config = dict(
    num_hidden_layers=11,
    hidden_size=96,
    num_attention_heads=3,
    num_key_value_heads=1,
    head_dim=32,
    intermediate_size=384,
    vocab_size=8192,
    hidden_act='squared_relu',
    norm='layernorm',
    norm_place='pre',
    norm_eps=1e-06,
    positions='rope',
    rope_theta=77000.0,
    rope_fraction=0.5,
    qk_norm=True,
    attn_scale=0.177,
    bias='none',
    tie_word_embeddings=False,
    parallel_block=False,
    extras=['some layers without attention', 'local attention windows', 'gated attention', 'normalized values', 'value embeddings', 'a smear gate', 'an embedding shortcut', 'skips across layers', 'capped logits'],
    init='normal',
    init_std_qkv=0.0466,
    init_std_o=0.0,
    init_std_up=0.0466,
    init_std_down=0.0,
    optimizer='muon_variant',
    learning_rate=0.015,
    beta1=0.93,
    weight_decay=0.015,
    lr_head=0.00458,
    warmup_steps=0,
    schedule='wsd',
    decay_fraction=0.873,
    decay_shape='pow',
    final_lr_fraction=0.0,
    batch_tokens=[8192, 16384, 32768],
    max_seq_len=1024,
    doc_mask=True,
    train_tokens=83130000,
    max_steps=4661,
    dataset='wikipedia_en',
)
Each number is 128 + 24 x the weight over its row's rms, rounded and kept within 0 to 255. Layers, rows and columns count from 0. Numbers have three digits each. The size before them is the row's rms in percent of the matrix's.

# layer 6 MLP up, 384x96, rms 0.315, rows 202-342, columns 0-47
109:113135142122106100110141147100187130149110093144143153117133126157108123132131118151149127157107143149107089118088113108167143135130132083147133
109:075146126131165115123128137188118105134147176086131113092161148117121182141144095166099143090134142105120158095132116133122094142083117121132149
109:122148188133159134166109125144104075148111104124089121124121140140151094152100135138140156150117134149121157124075160087148125137110080101100121
087:121097107158136103150120115084155127110129149087132104126075104121096111105134150147150131094139150118131116120170131170105121091131054111146131
090:079145082130135161124121122097124126168111106095164145093120139123112165095102114144142164089129104156119141096108156137121137139169103146090147
113:148099110125137115133133128134140138156095189149140116156094158117112114147117148129156080113154114144134111143103108135089114107100143150100112
094:110116115120165106129128160127095105142134148147125166154127133089105104152153140111100117140149136126123133131129136158109062126150152152130116
094:106112169143107114123181147143134102119129173124163144136170140116157132134114116124134109158188122144134111109113127126157105132153139092149133
117:107103147106157147142107127103188084122107110159151121151104105107085075126138118134120102062127154106139157133147117141122135136149123119080078
090:121125150164153125078151105129144099150172119121147165148134133144107152131142159151184157104125157140125156138151148094125089138146112129105100
097:149109155100118140111152139165148153117141137137126143076100148167125166112153135112088097117154154150100070102124135100154141157127165122117116
093:150132077145155079108149135108111118124101161099121179164118114119125097119148135105147137086108180128136077094114147122168119125135109155160123
099:152089128139117114114138111143170148139079122125123116151075119095109129088147157177132132139108108108111138179101144139145130106151116126171124
089:135090116190098096112151117108113101144161137101111131143143103127128144087117147142183121102127171104157125107152116094145133149126144134104136
084:145107142124133150130122137090108110141114098130138134124100110148112121124139085136116140144127132092114130145107127143116151156102090167115126
120:139112131122131128082156129125127124176133144137168107150113113151144129114120167119102105096146098114164106147103133066099163106121145116137139
107:119155138148147129167159121143105162125136148157081134116082125149116139147162126113105088118134137054129125114136140101065144089088103122113134
090:088146098112120118119127121121135144109185129105123137107079146106154154111119141155150135134143114084100159144165127146151159122124133136122133
110:157113098187128132145112186146111118136090163114132129142094154101155075095122092110149138135160142137120164095151117149119124123113109096145113
093:140093136097135138113121127129146145107120141136088170146135143140107128143121102121104117132155128117122137168110137104136117142131142159098144
101:084143137111126121142090079140105125142130146119076120165101152154129159132137135113128113101132161117108166104094121118121097098116136171181120
096:171126126142126110133129132149161111097145127112155142114145118152108147107137114140155192130103135108115140117172120135086106107111071121126183
097:144099158158091123094142130110092154174138140148150094117173126112145117168108078105144140126170099115124131143182097140137167092092135098143095
088:139131133147145147120203134134076104097136167088087108140112099129118095143108132111106125113141120119128142137120112121176148124135112120130115
091:156115107144125137096178084115151134160135157135102093140147108138150116118113110124095137108144134138139091138122135160115136175151119115145126
093:148110131155128146171148079117118112128146109103144123112125110128103108173129095142127069100145108042094118123120126137121119108124124162169133
099:099119144138137095145122155090157142100110107163141120080124086151149094105111162119148200154177142103103133091136146122119108129132128117131143
109:117115134128133119123137126133117134128130133147150077119110124155143116141120123124138141079140131093131128118161112098173112121144118121116129
089:108150117146128101114118146110175150173148126148112142121110143151168186199160117121160097144069149137158108130109127097081132164116127159104091
100:172134110137092143089124152083094136124138211120128101137163132140105118138137128125137120122140151101118119143074087130112139114125107081143124
100:111114169099104148120109082108125179138171093128111138106153118101106146144118091085162114136160178103098143122137111112105101135139142135102135
084:166161151100114156121118071116103134122163138149121128073070154128165132129093129146126155146179153094112126126100080139098105122158151130107150
097:130119095094134133126117095116104142085138113119134140145143111122119140143182128128116114158133146136182105156107148109167110172120080126112109
092:145102123128164078123157091086143096078098120136140130100141154120085122087146147152168142142113161091121126120162132098137157128103130071113116
158:101133161155173122140156110179078097153172114121145113088131149144092161143154141152202118156114108111134150125108157123137155142130083117108116
092:146123090125104121141139148147107102110115138095157114128113110106125119166056120144106132159121082131144141116142148143137132158105161062125138
094:159125122161107125147152098069093105158113121105150127108131099119116115136133158122094128139135148095127121131137150148146099135124128131159157
098:126127141107136104116137161164123111136116114134124110154133101142127122166122150111132096106176114167110118122115159149171136147097084096193138
101:129132148166129105128143167144153082078140154121117149143165126162160131090137124111116142169109118074182158105125107090154158156126142151135120
109:146141189090114127177163136116093096129082127157074150131124141151109121111116116138180103165117127128106126096150109170106168133117129148103148
091:134147161144134128120154125125141119169099135099134145168107151169125106166148150103118122143134137149123148144110120149129103093144125063099107
080:131116141167135199155170125128133086158140114111099109095152135164143112161141135129121153140145090150130126111135079105135123119120165152134133
101:132090117151145136117172115091125115103075139108129156080139150160163115104116103115106098171118142159161129078123129136123112161165118119127156
098:146114121115125144103157136128128137117126103117093150123157147095134168110176157131124115099118140131155132157145112168120108091091123150121146
107:171137120175113102122118114121107126099095093138107071121089131125119102152148139085115076146102137157107118152120096142149156108126153154157113
103:130117159188135117137127132127088119118090145124163087086124109163160132103144138135136117121149176135117139122144112154089126129155131192168163
103:127117092145113082142111139141100165113121124127101103091134126154133096134120140132098121153135137131132179111179116155143101123105110162100143
097:130109124136141092163106105145139100119174172126096152099116147117147149145129134148101150097161131115126160116126096107143092080116127133123136
094:138108096120135141102141140100117104163136109167155104125168106150116085165123161146137127103125132157148124139110090122091120153131111070125135
096:148141095136131143118189080125180107143153091135136129153184114116116140096150103136113115150102130083112138174150122118080169152122107102165107
092:081097111137128160097105136150136088120138149079125107106104133152144066165134133140142138127151128108130103130116165107107134154152149144144152
103:146122092134121101151199151124129106137134102154144140146117096140110121137109117120109127120146114132121139079124107136198144124076151124118116
095:140102142146147137113187129113109132120139110124120186124139076110135146157078055139131115124147162100117115143143123145148087164104113061144117
097:123135132126151143153121099141129148118112117161198115152110141139118126140117138107153113054149154147158142134124123105090135086161139121139161
090:140092142121064156072153111134112161108146121083110135086116170100171127120139152137150173149125142141096099083131143128109114134122114168114151
101:129094148151073121169129134133145144099157122070120105135145123132086103112160131123092119094150108172135117109122165122152168128110095120122109
088:165143166117147112083160119148104162146129101120127141130124139118073103092124116116120147162095144132109121129182096123158117123104141108114143
092:113106152124106117139106097100155110136122125111164141115161109131087146115113179099141124148142115179091103132090143132149134130112118114150118
093:124084147120108100112185131089160149107151137114147103110159109129116140146153177123099151125131093137093149104149113098114141155090104118173118
095:126108117132106164093149122157122130137127105091150135104161177084119106149116125114127101123158117116120139106139130169118096120142123107150126
096:124153095158108108122142154131133090171119117155148191154126116131118109133132122154113064120180114117133145133085094163161128107117117109154133
106:127103097133071115166090152134145130130162129148151149094159148102142131118126207118096141140126132130145105176153122150119114134099125123147135
091:119129125107102128084150155124179168159103171128116091134116178129114163146115113137136154164108091126113125120172160123165106143144153119119121
090:091115091129080168136115138160112115128104124163106175132111127125088117089088139116131121087128122102108135161150135145160098121175142159100163
101:166135124108146131111069108101159137136105127108067172087150156115125126115109131155171140096133115130119145133124148148154125150131139108121147
094:113111115139113163125106082121131120142095161120151134119149097144179149147133145114128126187121165105179109164166148131117095142124114092114147
110:163107140148103122130136096124153115130152155097098131077122140154134140136105122109109129135085147163148085169128100124142144142147158115119146
096:164129128141126124132111118114141153173105132124113104097109134169140159113074132112141105136163152146120101140119096136096117132097104121153138
097:100104135135151112142116094123125169142121162089112129107143126169100143150128127111152086098117136119142151152113154187140138120157141113133148
101:088132133124125130165145096121114155112140113072107153150117112113161128128126133135143099101104161159109105135109098104179142075100144088142138
083:114121122100141116091141138137142101100150129104143135150130126123163133124184142129115107116120129124154134108154157143156082097124091116121165
106:141099132130094169125093137110120123123084150141165157122087105091127143138138162127125101106128138135078103146127148133106120147126148091097086
091:143149115164109160149152135136131109130097149128125152115122149090070130099126147114135139131142096131095070145128124143117145123187102126123129
097:130141155076144087086136156104109117175167175128093143151137147150118134095113131117137148135121147134148145128125139117158170164103078099100121
094:165134132136130132087130158136144108146123110108182112084144104120172167116145102170130145106130126113142109123129164079103111124147085136147175
081:102103131125135168128179123107120127112121126078135165137163076112101138108146135157117132106122078156112121125152151135127162158087166156122124
110:176127140143114124097139165122102121112140117051105148094147128100132096150114175143128117139142141113148095110117116148149124115156129095110124
104:162113066133144126119117140169166132179175093146128118120142098151123162106137081121095138095104128153111173194155159118124162107137130131125126
107:178131118140121123132133136108139118150096131118154138148109136124128141146096128145121103159138139190080152139111150166155085138152116087106165
091:120118081093155128175139145114148113124144124126115162102161092124108098124141180132101150158098092115140152110093106145100153087147116114147119
091:140079125127114097119089089125126117127144126167111158130109120119120143149144125125121151075132159127126146124121154088107159156122145178146136
100:136152090146123111129105151164141157133153136126129149126109107075132145099136136064141139125144172174135098129145154107165118114109110140122151
107:111135167146161107110104122130111104106099099140135125133172084101123117163138146135137167174115140103131158137107140150150113130098091148086151
102:109119176105102115113157153122177138136082127162087142106163134172127134099103108171103113152149135152143139099131102128133117144139147139113128
093:141100149085122123159180154119138115139122160089123127120130158137074120180132072122142134141149129129126184150129145105116120152151142106104094
099:156105145147108123187123071142143131131146137117138144101111128122123123139116173142102138104159147102123141190154141129100125169130109129138127
098:136131153146154125123093170126152123147105156124106141136131099156128143076133121096132103122136155094131128084137099135122106122115056137102140
093:067123105138153123073143138146131172121112135101096124115157151132133126127136092095142141136151113108127122128147110109197145104101129126146146
092:171113156110125092172126156118110078117128129134149142163115108165131088132080132118146131120090138143088148105112074141119175136145109125141157
113:105145093127112147110166127115136136138166133156125175146129136124130091105095074093119128141112109110120123105136101078143135132134133153138186
104:155155094153115139128113152133113141152128132123127145133116170141122099122079153123114147139107104105104112094106085110115104133116135109090137
104:144113137121111116146125131139152151162117090166117202141088115146087153149102111122147081114133121091131131127090151143148115088152098095122133
087:137114159119148134112154170137142123152159114116117129156129094129099125090153106139110126122157120176109134118141104131104125138091159126138123
104:120117150118102124142116142160139103133116106111094140112111158141159098149101126118107130125106130131135126126094150157155102156139144121166070
100:133167080105111114135117128124113099131126106169125133142150137133133126131125115144132115084106158089139155188123147117091121141134114112107123
088:132121122123120129113101155160084106136142150115113155121087119144134153135132137108111165164127127114119166112132117085133157093123116167131109
095:128123124136140114082124121119096116122124147085120156154155156164138118122121126144121147097182095103096136131143146098147134122099114116152183
112:123118110117111119072156110154156134096170141126135160120113122094154195116130123106110144138140157100106090117165145124123108108082092160139136
086:123113120100164140117141143167115112119095143092128111138117094133110129158117126132143126133124122153150146166100164136176117151140177096081129
104:078138103122127109135122098145142114130124123159183098122102115117141106124121111171139156112102157177132172180117098130109089115106115135181110
092:109103122145122105105142159148132120122155157135110148153148142117127103100138177116120162135137080094103148125097117095138141140177119100158118
104:119118116094108127095146133149110134141162121122109124114142187102123124132120093105120122177109078137143126139150148096171162106140100101152091
099:150105082204093105154115115113115111128103159111174094159134128105173151101134118090103129131093166138142161120157160176126136122103119121136120
109:119169155125128167130171166141127108127150156150160104100130133101090141119135122132138139119133098163127082131112130109108138134140162136102155
106:142093126147133111102096155140159113136143120125146112129107134126181148086113149122114120073100145084111145079150129139136105139102077139143185
094:159146097138094166095113137098131074102122185136119094138134130112144108073153127047120143124140126152141153108147129124134182140150124137123118
097:084123155115118127145171120114147121106074125132148092143107108111147130123144127118167153089135132116139138173154160123129141117076090137166134
096:090121152136137107107122138125088143177107148126146143135183073172130105122134136133151134147131142160114122106099152160121153151133149111136126
086:132110132154104096115084125139093109073148123101117148093136142179160168115148158143162094112144137114086116154126100134141136098166095125137110
084:138146105161148115156154092091206104136078144111142102162072135145155067127128121133116154135130123138161094113102115154128123133088097119136147
102:134167150151159116110155168119157153117113148124136126155142126060098142135138105059117098163115146103172116129128103103093118144143107130098147
085:140094132154105119192094128172133171128122135119133151092153155098141143131158140147120160107130108131150087131148146106132125132137147145101092
099:139119136107140131164097114115094115128122126081129119092162093103115095181142161140123168144217119124152154120139134127084127098069115165122100
097:080122146122100090152123166127096132104134140145184140129107118105112159115134155113138130160142115117089109137119171121101086104129104128117123
110:110092127154126130119162141141085111144172107120143107132135123155102160125172091109106136103153142133164162127119149148140174130119106120117158
083:128084110089168156110174122118129109080157127113142140135138149113126133149093110139097099139131154157122125183078163133108142147129164140137094
093:137092136136152139145173122116120139126132148123140117103176106079121120147132109151117126146137139076082160138153071127152135186115133143138077
095:158171139120143131140118091119121123122148122126155145128114107093152103139125101129156159110170132073120150128095105108121110098155127128112138
108:128135099120089159071108134135117071140129113132151122127169151152124108102117108123182154150120108153112147136152170150117152183153124166101153
097:103117153133119147168141121085102120131146150121113140091118076126122103146125150117103116129126156139086175146134093129121142113095126146140131
106:156170160140123112059118144144108137131120094151170154113098126086129175150138104115150142130134143147108132151111092118096159114110119146114100
096:159102121125115117097169112134127141127198156147145105120186111115156118130127190107119106134141117080114115100098133131113115127120106161139180
100:155168125121150117129107128144159117138140102115133133109144080091123125133153143113173151098088111112165160158145133105105133126094117131125085
112:132143131133130134168135156131127119170153147116114104150112097104121127123137092142137146152131113134167092099106137099122118113149130121094125
103:121096115108115145143117126191130122099109101106159114123067136114154137154159106124120091113117139140096144087160142146145132120132142143087098
110:151100132143111134153103110154109170109132130079138166099082108166107138122125163122109156122117103145112081123138143128148157107132158101137139
103:110123097150102120115120140123121107108124140137138117085162154146137115157089116186136144118130108166078150142157136089128086175141118092096074
084:132089155122149087153148112115091087165144129156133192142116121123141126139152192106158159130138165119115117150131121099132110080098151100148099
093:091106103157134127164166142130132111096123137121123125136153110137149124156131064119100103108152128122167104138096125166163132122154114105128130
112:135131120145110153141125105177137124094162108108132119146131158140108157101179110145129167087096153143104118077162163110139107116102113146099145
098:116126125116128141163128151138060070122125133124136149146125132119092110157129152135104172072177113123137154117120137100112108136077102078110130
091:166157097084129117121157141084156124126144172102183140122140188133127148110131111129142176149164126092122140124101139139091132133129128078150109
100:094147156134086142097142099163138109104137131141130141120145129081127164142103078119140162157114161150136112123154133160079123123127147136134155
091:137152122138117129173095164138107099123082115128186171144097127146111160145146128145102121155154140103128134117153110129164208136102148121130132
112:145147126135124121140132133117110151118106148132090114138105140124121098134133146100145138150102138068129127099092096144127156129151118159087121
088:149157107154160107106127119148144153128163143141146156119150101124130161178113104122163139174085112113149105134120158067091132142112138117100142
091:115116132100113138139135135141069130154070134136119132136140165115120139119174156136084110144146161171163113096116145113135159151077122156125127
090:094158140126151150134143150138121094121090148099124134111112140140128122155131097116066129100148071108116176148141149119132106109125152117170092
097:154129164132065114144130134154164153145122139137136091144114146140082157126081110154093137109136110184103135126110133118111125130117172107123178
095:145101117174094176109132119102155136135123139134133097120120116141125137147145133132141090133110146119105073145142122137148127154143182129149132
108:112104072148126130121115111119107138116140125125153090101111133100138123120133119153137100159137166169076114122155141138094117152121078120114149
# layer 6 MLP down (transposed), 384x96, rms 0.146, rows 202-342, columns 0-47
089:111145152097133142086115152144096141146136113090081133175113154143125118098128091138141120072150140089141211118131136114137123132133144137125166
101:134192159154124125104103111140098132117155116124128190152123124095127138118133132135125162139121105144138126149110122107133167096145115107112121
096:101140154118122111142099141089148140115119120161146146127141112133145130126109161127130120143084122089111118146132108110125154130073101149113129
093:146127117114119168121150096137117120080165128087106114183093101118118118193129112129132146149163135127154143118152136130103168123132093113086127
085:133109178139116152142084135120163178154138131177141112123141135115150106140142115132131124143103156117122065156077109177100142116110122112130101
107:134125107169139116170142120097161176132126168145122085162115175158128136118093165122148130098134109142101093134117092133126151105140138144147122
093:147117166147120118068114123094084121100164092136156082121126166153107149072134155105112171103117127140133144087109114116102143170138144125107117
106:171173125148106146148134151151100133136128125122108179177119136112112093121127134091128146123123154173133088111106088134171140146131123089144134
104:152164122127111126147117124121074157122134149131087164123130131117107180107133102083135113109144138125136124108142142116147165110139152161130092
087:202147135115131160148116134095086129146126127123134140141112132108129123134137142164090094099105132136170085120120084146097153131168132109134146
095:121144138114117130097114085140057107153131135139112062102125161128103086133116106175149176129122116105166134146138126161125120130142119148100138
088:136101169158120090108124150121123097133151120117133103128126132131153138083109107102090105129106155127158127074120132110151149136145121155076143
082:135103150129131100164092142114171145117115131116091135089091144093125166109138119125120139153100124115168170114088095121151176124137114148095154
093:168127140125099130096118140122123117161120145093108147143151113100183147095148142113116179125144147165143107159102080151174124119108078102126149
098:142106115118120143145124149102144191103109100152093173147082121132097108152130122097124131101158118141092134136148120152170102136139151156146168
108:093152141140128105103128099162136098134147094147109141085141160159103175159147109138124149117080100111103149157127129138131118135169146118121119
109:168130107156140124157128107132115126094092152141097145162115152144109128096131107117103140135121113113146135117089118161139144123114193131118126
105:100131179104119108149123134112125149138111137156111132160178117127100091118143108136105151131126154130110149178104117137119135177130152108126167
108:110186126147116140097085111101146173128167088106160123127118101143124195142148052113121120132115128134110161162130123111103142156107099134125156
097:128122129116136154175117151150098118084115146109125119176144141099149132111122130126158104138166153116113162092111144177144151106160095137188148
101:158136133159107121123118120169144120096081143118151162159116119086142140154101128140166127157112122150113109130139140138133097149154092127109146
100:109134149091133108164083136131134125123138108151131136140109116113149143123144101189152123138123093148108105113172090127109166112115130090111132
084:129117148114098120144118171073139122123123141133102093112089154126127121104118158124105166074146157128185157091157102113125124158133111123093134
102:140101144136124124137109139076167107102088126111129126106136111116144147106113118127124124123131123113159153129121148128133114162108145146104149
098:147075177117123160146140103142173091123082126124136106128136133128166066139094136136147120143117141187124139127141120109146091152089120132120138
102:153112099112134155160161169081128094118149137121115116153155111110095102134147087142143105180137134147136135124130139142184109155135113115152139
103:120168158156143108143091136165092144139118131126101122136118153092092096110141149132124146138148132152098141104093134122095171139122110111117172
095:142160151110124151144085167145097152120087133069113121185123151115108110140116133129108105151095133122126156137123113132124126099104070139139114
101:134104133125164131149123151083155088121135097112103089123127100135120113130115138107100112147113156154163165104108119166142154164112076137136091
107:142140121118131145132171157106133111073130126154120134121154128115146117117157151124154138095113111157141105110166109111125070126134137150088075
104:179127133086126117085135134145121128140143141138103132191134130098141137147124129131111122115160152095088137174135111142111153073114151069137111
100:084114117158148138149116113111132125170123141143098155126159081151147126123083145150088139119151159086135157157109100120130122148143120106139133
078:097126171136112098133144099116154113129146151158116138102125138144107085124150140134105180089056183119131093133097085152095174163148100115126167
082:082133143113125158111102122129111140139103146132126117130103163067127135064098107108083131130107166164116116122115110158115124158117107147160132
094:086130169112198084132053109120128091117152087137132097164104149141146129146108122132116120127097109137179119132175112121130086119115128133137146
097:083104133143094102108113109152155127133134149180116146133102134129092148131097100087103125095131150125126116144142116126150110131153127179172125
098:110157134110099135154130134146108111164161132158153114147147127075124109105159114138130160162148124075117149119133107139170114111161160136105124
103:103095107129137135068129178167118154136162084144120125128117114137144119098147145131102155118118106151115146138101130110116150160180158147106135
098:115095097160122124133096135129177134150129098144086148115097112178079174181135142144117133076137134147169106132107102119135128129131107108155125
118:126113165138122132116157130120157115147128097098125122077133125148090143114159191119142113126133125113154097136147132165063152153116084155115141
081:124105135134120162116082140101137159110134158125126145133154104119147130102150095123131112100072167150142155134138145157132164138146174088126159
087:146145106098087113138113153073156106150126111092168133109092127128105132092136091147146169108154142128126135126140099124102146149144111155115125
082:132156109115153131146113094153117084152104159113153147161122111127109135096096134096115123112124147144207149100115129125142180148169135095106155
094:129148143120120114103127109168073140119106092134124121190102145107113147096118126121111131095113119153132141098154122129142120089135107115154136
098:141132138131148119155129146168125109117066136109118123085118166145143106125121103084158123173099130128171128106108117097150131105136118135121136
102:128155109140157104139140133112151150125145154163143158112135090124117173119107114096143133111095121140136099171147119098140127111151142067106158
101:121128128108138127138162150086160131136112132144112134131119135147162148126155153148107123079123123141132118133190114149092108149161145124170066
095:113130122168112129106088157112183111109089147086133125133123091111133136139131118103110143098151127171150097114084120188158161129100106139159142
098:096127172109127125107129119130159194101140140111118093124130150112146084161139171145127150091134128136144150142099102130152147114124121146158106
107:094115121121159094147120146119209158122116165116109168118111098107099095139127137156172144146140145136158141142124111122126118088116135113143125
101:161080140073108116102158135098177138073140141167118133162096123129119102126148119151096160130127107140152132135116112143094124111146151110128075
109:130113147169077133111172124161138139124133117139111090109111137140162139109091112139129128117131120108180115111146121094122084128130156115132134
096:206099120131114094120172159095136113121102170124145106115157143145131116135142134129140160147142115093160094130136060117103086108123119131101109
104:148122175148121093113136156089118078083129153130139128084123111094159139160119125170158151143104142130139124107140081137116140082138123116105129
099:078173150149138111114124095125085087141159067126134129137126120145132140152115130153130180135126100144098117111149159097095152134108131137112156
104:076104157153182106157089132111136125156136126151104117170134180155092133137122101099117126122091123096152113108128163106108111158153157116171125
090:123132176121123097107124111162165111115119147140153135147147162150137158099146127134107130121069131092153153143162098122113119119067124123126158
095:127138121155148142120120080165094120142161108129129135140087121200120169131123120158110137104124156089127133161143131101130144112147107090158081
121:087109118142143128133150180111189133132150173114062104131119124156138174127116150071114147097156126121114091124154133106115112093141105121136113
094:102139157130154116089157133137157144156078119094115111138164174139130115160144105143094181148128156096158155119144121110110123136144157131090127
090:134144178121116142145174150086123196107141072078116125117099127124139121146136148170132162140125094135187146115122118107108144128149127143097137
107:113085112161119152132144103142125110117137137107137124152081139116119202088166108154112109154130170149139151149142109114142104108159103137119132
095:105104130139107133108152093157120101137139116157092128152143109145111110122142124155142159101077113130138120074154119092131090142168152112137135
088:115127218092108124095124139100091138138128101120156109142138120095140136129125160147163138100110130149163129101119078144124139085150129112136131
108:142134124140180142110168138134096142147101147148137087135128085069122124141120118140125122142142117145111084135130142146124143122159182140142108
100:161174054130122119121165124078169154102107129158151141115129110101172116150105138111142130143086117150143107149157119138085127121134188134124115
110:169122095135164111200131117129133141139127115129117110106105088124127137100072105113143136142144090134170105127091124156141139132107124141148109
107:143108137119141147134158143095118144137154110121142107083147168113094119125151111176109131150165143186131148120126121158087103129117125121087133
087:115139115130151139125136132163152098098120117167159128159111138104161098136123130138120169139086160130120121140124136084100161144117124084138149
081:082131146148097108139100131108186069115123124119123092106129115121091139115133137146117132126078170132168145108099077139113163126144118112068143
101:163140137080084117099131115143127116092124156156119156121146118133136164120162152125165140076130116149142097108157126123139101075126109124142146
107:104172164085165117141123147112163137151144128114174179135144163153152162112141128101137171101171085143153101089149106109139132075141133139096133
080:110128143160147113133115129145069118099138143124118128181097151150116129160149136148125145084099146115122163065118121111157191135146125127144134
091:120138122147125123105074101123103153172102127143160131119126140100160131165108110145116099136091121098142069144105163161155133156141155125141158
089:090130146154110159108118145176106120159179096114111167132120143116111118111128147126128128130153133178113129086132114125146117137110130130188138
104:096076118162153160133111125146151140150153124098091121163134120138165134132112137098097109122114094136139114123088164126143110163153093088169155
111:135136095119139126138129092126100126078147102145148189118179131097124121175111139130147121134087157119087136149158087110147117177088166121133144
107:119141157148153149125166124099208160149127120141124150150146144134165127113119162107118146165130139153128116149123113094084118120169132119103109
096:122106148089129137127141128139155096170149141096121124125131138130098140134141132043118128134111111102139104145099119161100169151169092152152124
105:162091159135104144104133129135107111134131155138156131118111075121128128126110149114133110172100162147119113150116134134145156121155086146119119
084:151096109149146174164115160124136126119116133108140134131132170089123133143132138122174138141156120088153106130087095143131167123116094099075102
113:143132139149106191132178105128116126137085130117132079154133144119132111113104109110137131107154155114102153143114143158141119135107093173133110
099:128109132138195112122126100105126133104110128150134134135122106150149162151129120106119106137128090142113105120128136147170145101125122131133137
095:127135154089146131101103104131128143135171109137128138098128099075135125124085111139150121118119152132167084125152144145113117142113100166163133
104:097095159164116121151169159066162125156139145141107117142107114157129170138119137136094162102102198140119151134093099128100097137129142132134104
094:157123138089123129137140161125127087121147122129109119134171140116160173105126104152124128150106164140159148097124106106131162129069118147122079
104:124121085175138128112141137102129158153116140157114123126143146183124093158118162152142123116138119140077101145136108138087070120141108115177113
088:088158120120118147121121142129173157110122148141094108092117157135096143113165106112107133161140142109148127127122150131120128133125133146115157
106:169104128136101155164122162104111117109144098135141115119140140150095143144118114132153145138132135147110110138144160151122153165126078149104075
112:167101136129131149113137098142104150104153137152120153084101100117115118101116173109150080135079143117134136172139115111145147179133149084126114
105:138148110168109101128112146157125090122119125173109152151153122153114150117102172111106098091108147124123083125146161143150110094156150119153138
113:151154128121144135081086142126118157114151124115170139129116123174130128104158100079083145118149121149167176134130166105092140141162136112135155
096:153099126095121106144124147099132135137137136126101068204100150105116140178132123092146124168119122124135148152144054127142151114095139119147130
106:153113125119167087088124161141148121163186136143090115158149123147166140109141135111122127143095105162118136127154103137101172121135139117125155
093:091170149128116105130060111121115110125159126115169109112159141109150120116165114091102152126112123086127163131116143133080141099149110132128151
096:145109142104119144121149149157106125138113128132102089148097120126127160141116169121131149147099144116115117125115134133135142161117165148123109
094:144167163150124128141095116145105151123122137117083115136150129136152166131150125137105116145170128151111130119104160135152179132103114112118117
107:098149166127138089143096130082093127132134137116129138070128127110110088137101138123144131143098105120142166150061106115100152173131134104161128
094:148120126141143116104129115139157115087111146107165120205128094131137128155100087135127154156110158133137105154123140132151131086123147133161114
109:168131147111157097116140131117131120104151130166133145116108111113103094114132113127088077133158087157151077145134083160140144092082111112100121
088:119167197102068139136092159117139085121156141114133095123142154124103134177164168111120167106097176108106126149114085116158144126135149134105129
104:135165110138102132128113190141133101086098137122085169147114129138099133154140083151124170115134133094109173126131144164141126154179163122159131
104:105139121134098165115100117130119142161146113108128159128131159142079107116169134159116105129152143108157157153164140103084141089118099079151091
110:146141112115136105118100098115140129152109137171120161135111164121145160084097101100151141123133117163099111133115124164044128103129159157112137
106:183170148130121100102133129127102063112134148147095172177115119137163131135120119136172150116117097127123118157146105120139137110128120142086140
094:095089142124127173140162114097123113112149066141135138127124096135120133102140168143105106127072123103171091138132135120140098117120101144135148
091:144134149173138110074132134125147139138169139096130145111126108137112130111157152138131163114105150160181060100106145133091083143142157109139127
092:063136093077107117095073141125114153156147099148132157119118144093174124140122117142087127100154142111120127153091129087128181144135151118101151
096:156126121107101130095128170115110135133123138120114144135137103095119143107111104154164123137164227139116101173160092123115093144123078123159149
092:154138155121069106110162159079178154145147119135118140121080137126126149094135158120122119104126108148184148082124168101106114127147131130090158
098:129132131111110155098105114122099111117161154099120077192112138115119134107138100125124163082129123129132148141147116138151166108106074120157119
105:161094124141124132166100131143114109154088159148115140159110113160141112137186123125122113109109135108161121120122090171109201113125106130125161
092:125144140141106116178169145137164122168121149162155103137105099122164127118097095145123161124094142088147110145147073128092102164127132119155105
095:103141139138110126092118174133114101153123153136133122087153128073107145129121116131144148128100138079139168116098151094138119143100121153090126
086:127100122173174078114107075129138137158128103163123119183114139162129168159140144127150127134089127175108117120137126160134105100128136105140123
089:168127138116147140156119180101149141109123101126089140137120132126125107074105110117112143141127197101121169135092166140118147145174139131099145
103:111089136115104146145161099138109105131137134120137114090117109116123130117130117140099165173156128129172170105146103115113112132186094115160135
105:132111097123098154164112111106153120115127141150062113172129100127079120112139129086154137145111148149174124095088119131116135143137149142129135
105:168147101137121183114084140165122142148164127153138126111088124121110136119164116137124094123097174143122087121168147129105086132124098122101124
097:160119120125106163149183150115141113109122122133113146139129110179119102079120151172070133162104125131144088138147116156165106146138120118147029
101:087116168098092122152114152130140106124109116146139127116089120117125124117099141111092125143149126137100119151171072109129130117123138140107090
096:131151096107123150107116118172108135112131080162129152144147135117117120145119164173140097172125122138085103148147120100122103112132151099128166
107:161114153129135130132138172132142096104161136117153146140117135140115147130124128182126136085147156101075082095140114122190120133097102067127139
111:145132126136121142139122161163110150190147136137121165134123144129135125098144140104123129111136123131156095111111051140119124134115157102148125
105:132171151152141141119125149125119129118112129124098141189162124145136115140101149101157139112174185108104082088104107086150079158175143110172107
120:152103158148152119100114092117141108109115144143175122185154113119092090126118121168096164161161151153094114100143134139131159141122130140155134
104:135139165168100133151114116138117104155134145099158071125100121140144133122137129136144124119136156126107097107152097136105151113130057112153095
089:167107132150095102086131115132134157129127106106143114144121079123135144091118084104115144084130145125153115122108152175121147144140112114125141
093:129104168146099109153175127115120083061102141166086146142140130143137116112125105137094129115075124117108117159126139128112115138137095100138135
114:131078120118093139116142097146130134111150162147104122158125126121138141136164160158155107102094111158148088139146125159121130093088121164138102
097:174151118137071086118160134126143134109105126123132105122125131088194116146098131138158135155119125159144117112102115117123139149122150110113087
096:158141133111163160115147125102118164126138088131131097143119119113138141178115131101142148120149153176133138117135175112107130128104133131125163
097:096091140126131115118085175103131123126144108149087131093099123154121100157131145173144166135155124134119064122130118135112136124107152099135143
105:132110120114083171152151151134089171152096080157114165129128123105113096159170090084149108140148153145142132133124131127124151155094123144155115
109:146108138141151103145130146119170117118160169134107137131096106125095107110127142108119088109150102133122156111097064138153170122155150126149128
095:134109124088163136158114136096125153127085126108069119094106115174146072089154139129115081127164102150116087141108127152168136110129118124149138
094:087095122134079177129102092142131118142151132123147127134164147097133121136180134116123126114116136123134138129111140209122101088114131150132131
093:112141132159171130069085127141161112136159134111139171146131080136151155143134110139145122120096134136115121099112162156152120136148100097153129
093:096095130163119103145106099130103142119154155163122103134123095100163106160082138127182110132099095153117145126119115144138147116114142140152098
101:167120153091089143099151137148150080123147111106126125124182166109124140143175134130130118157123118101107156129114096099126116136113163157139158
105:131173156147121119134122118170120121144126073103134149119092167139117141178121126127093124121177146134123078089112142125123125101162127120129098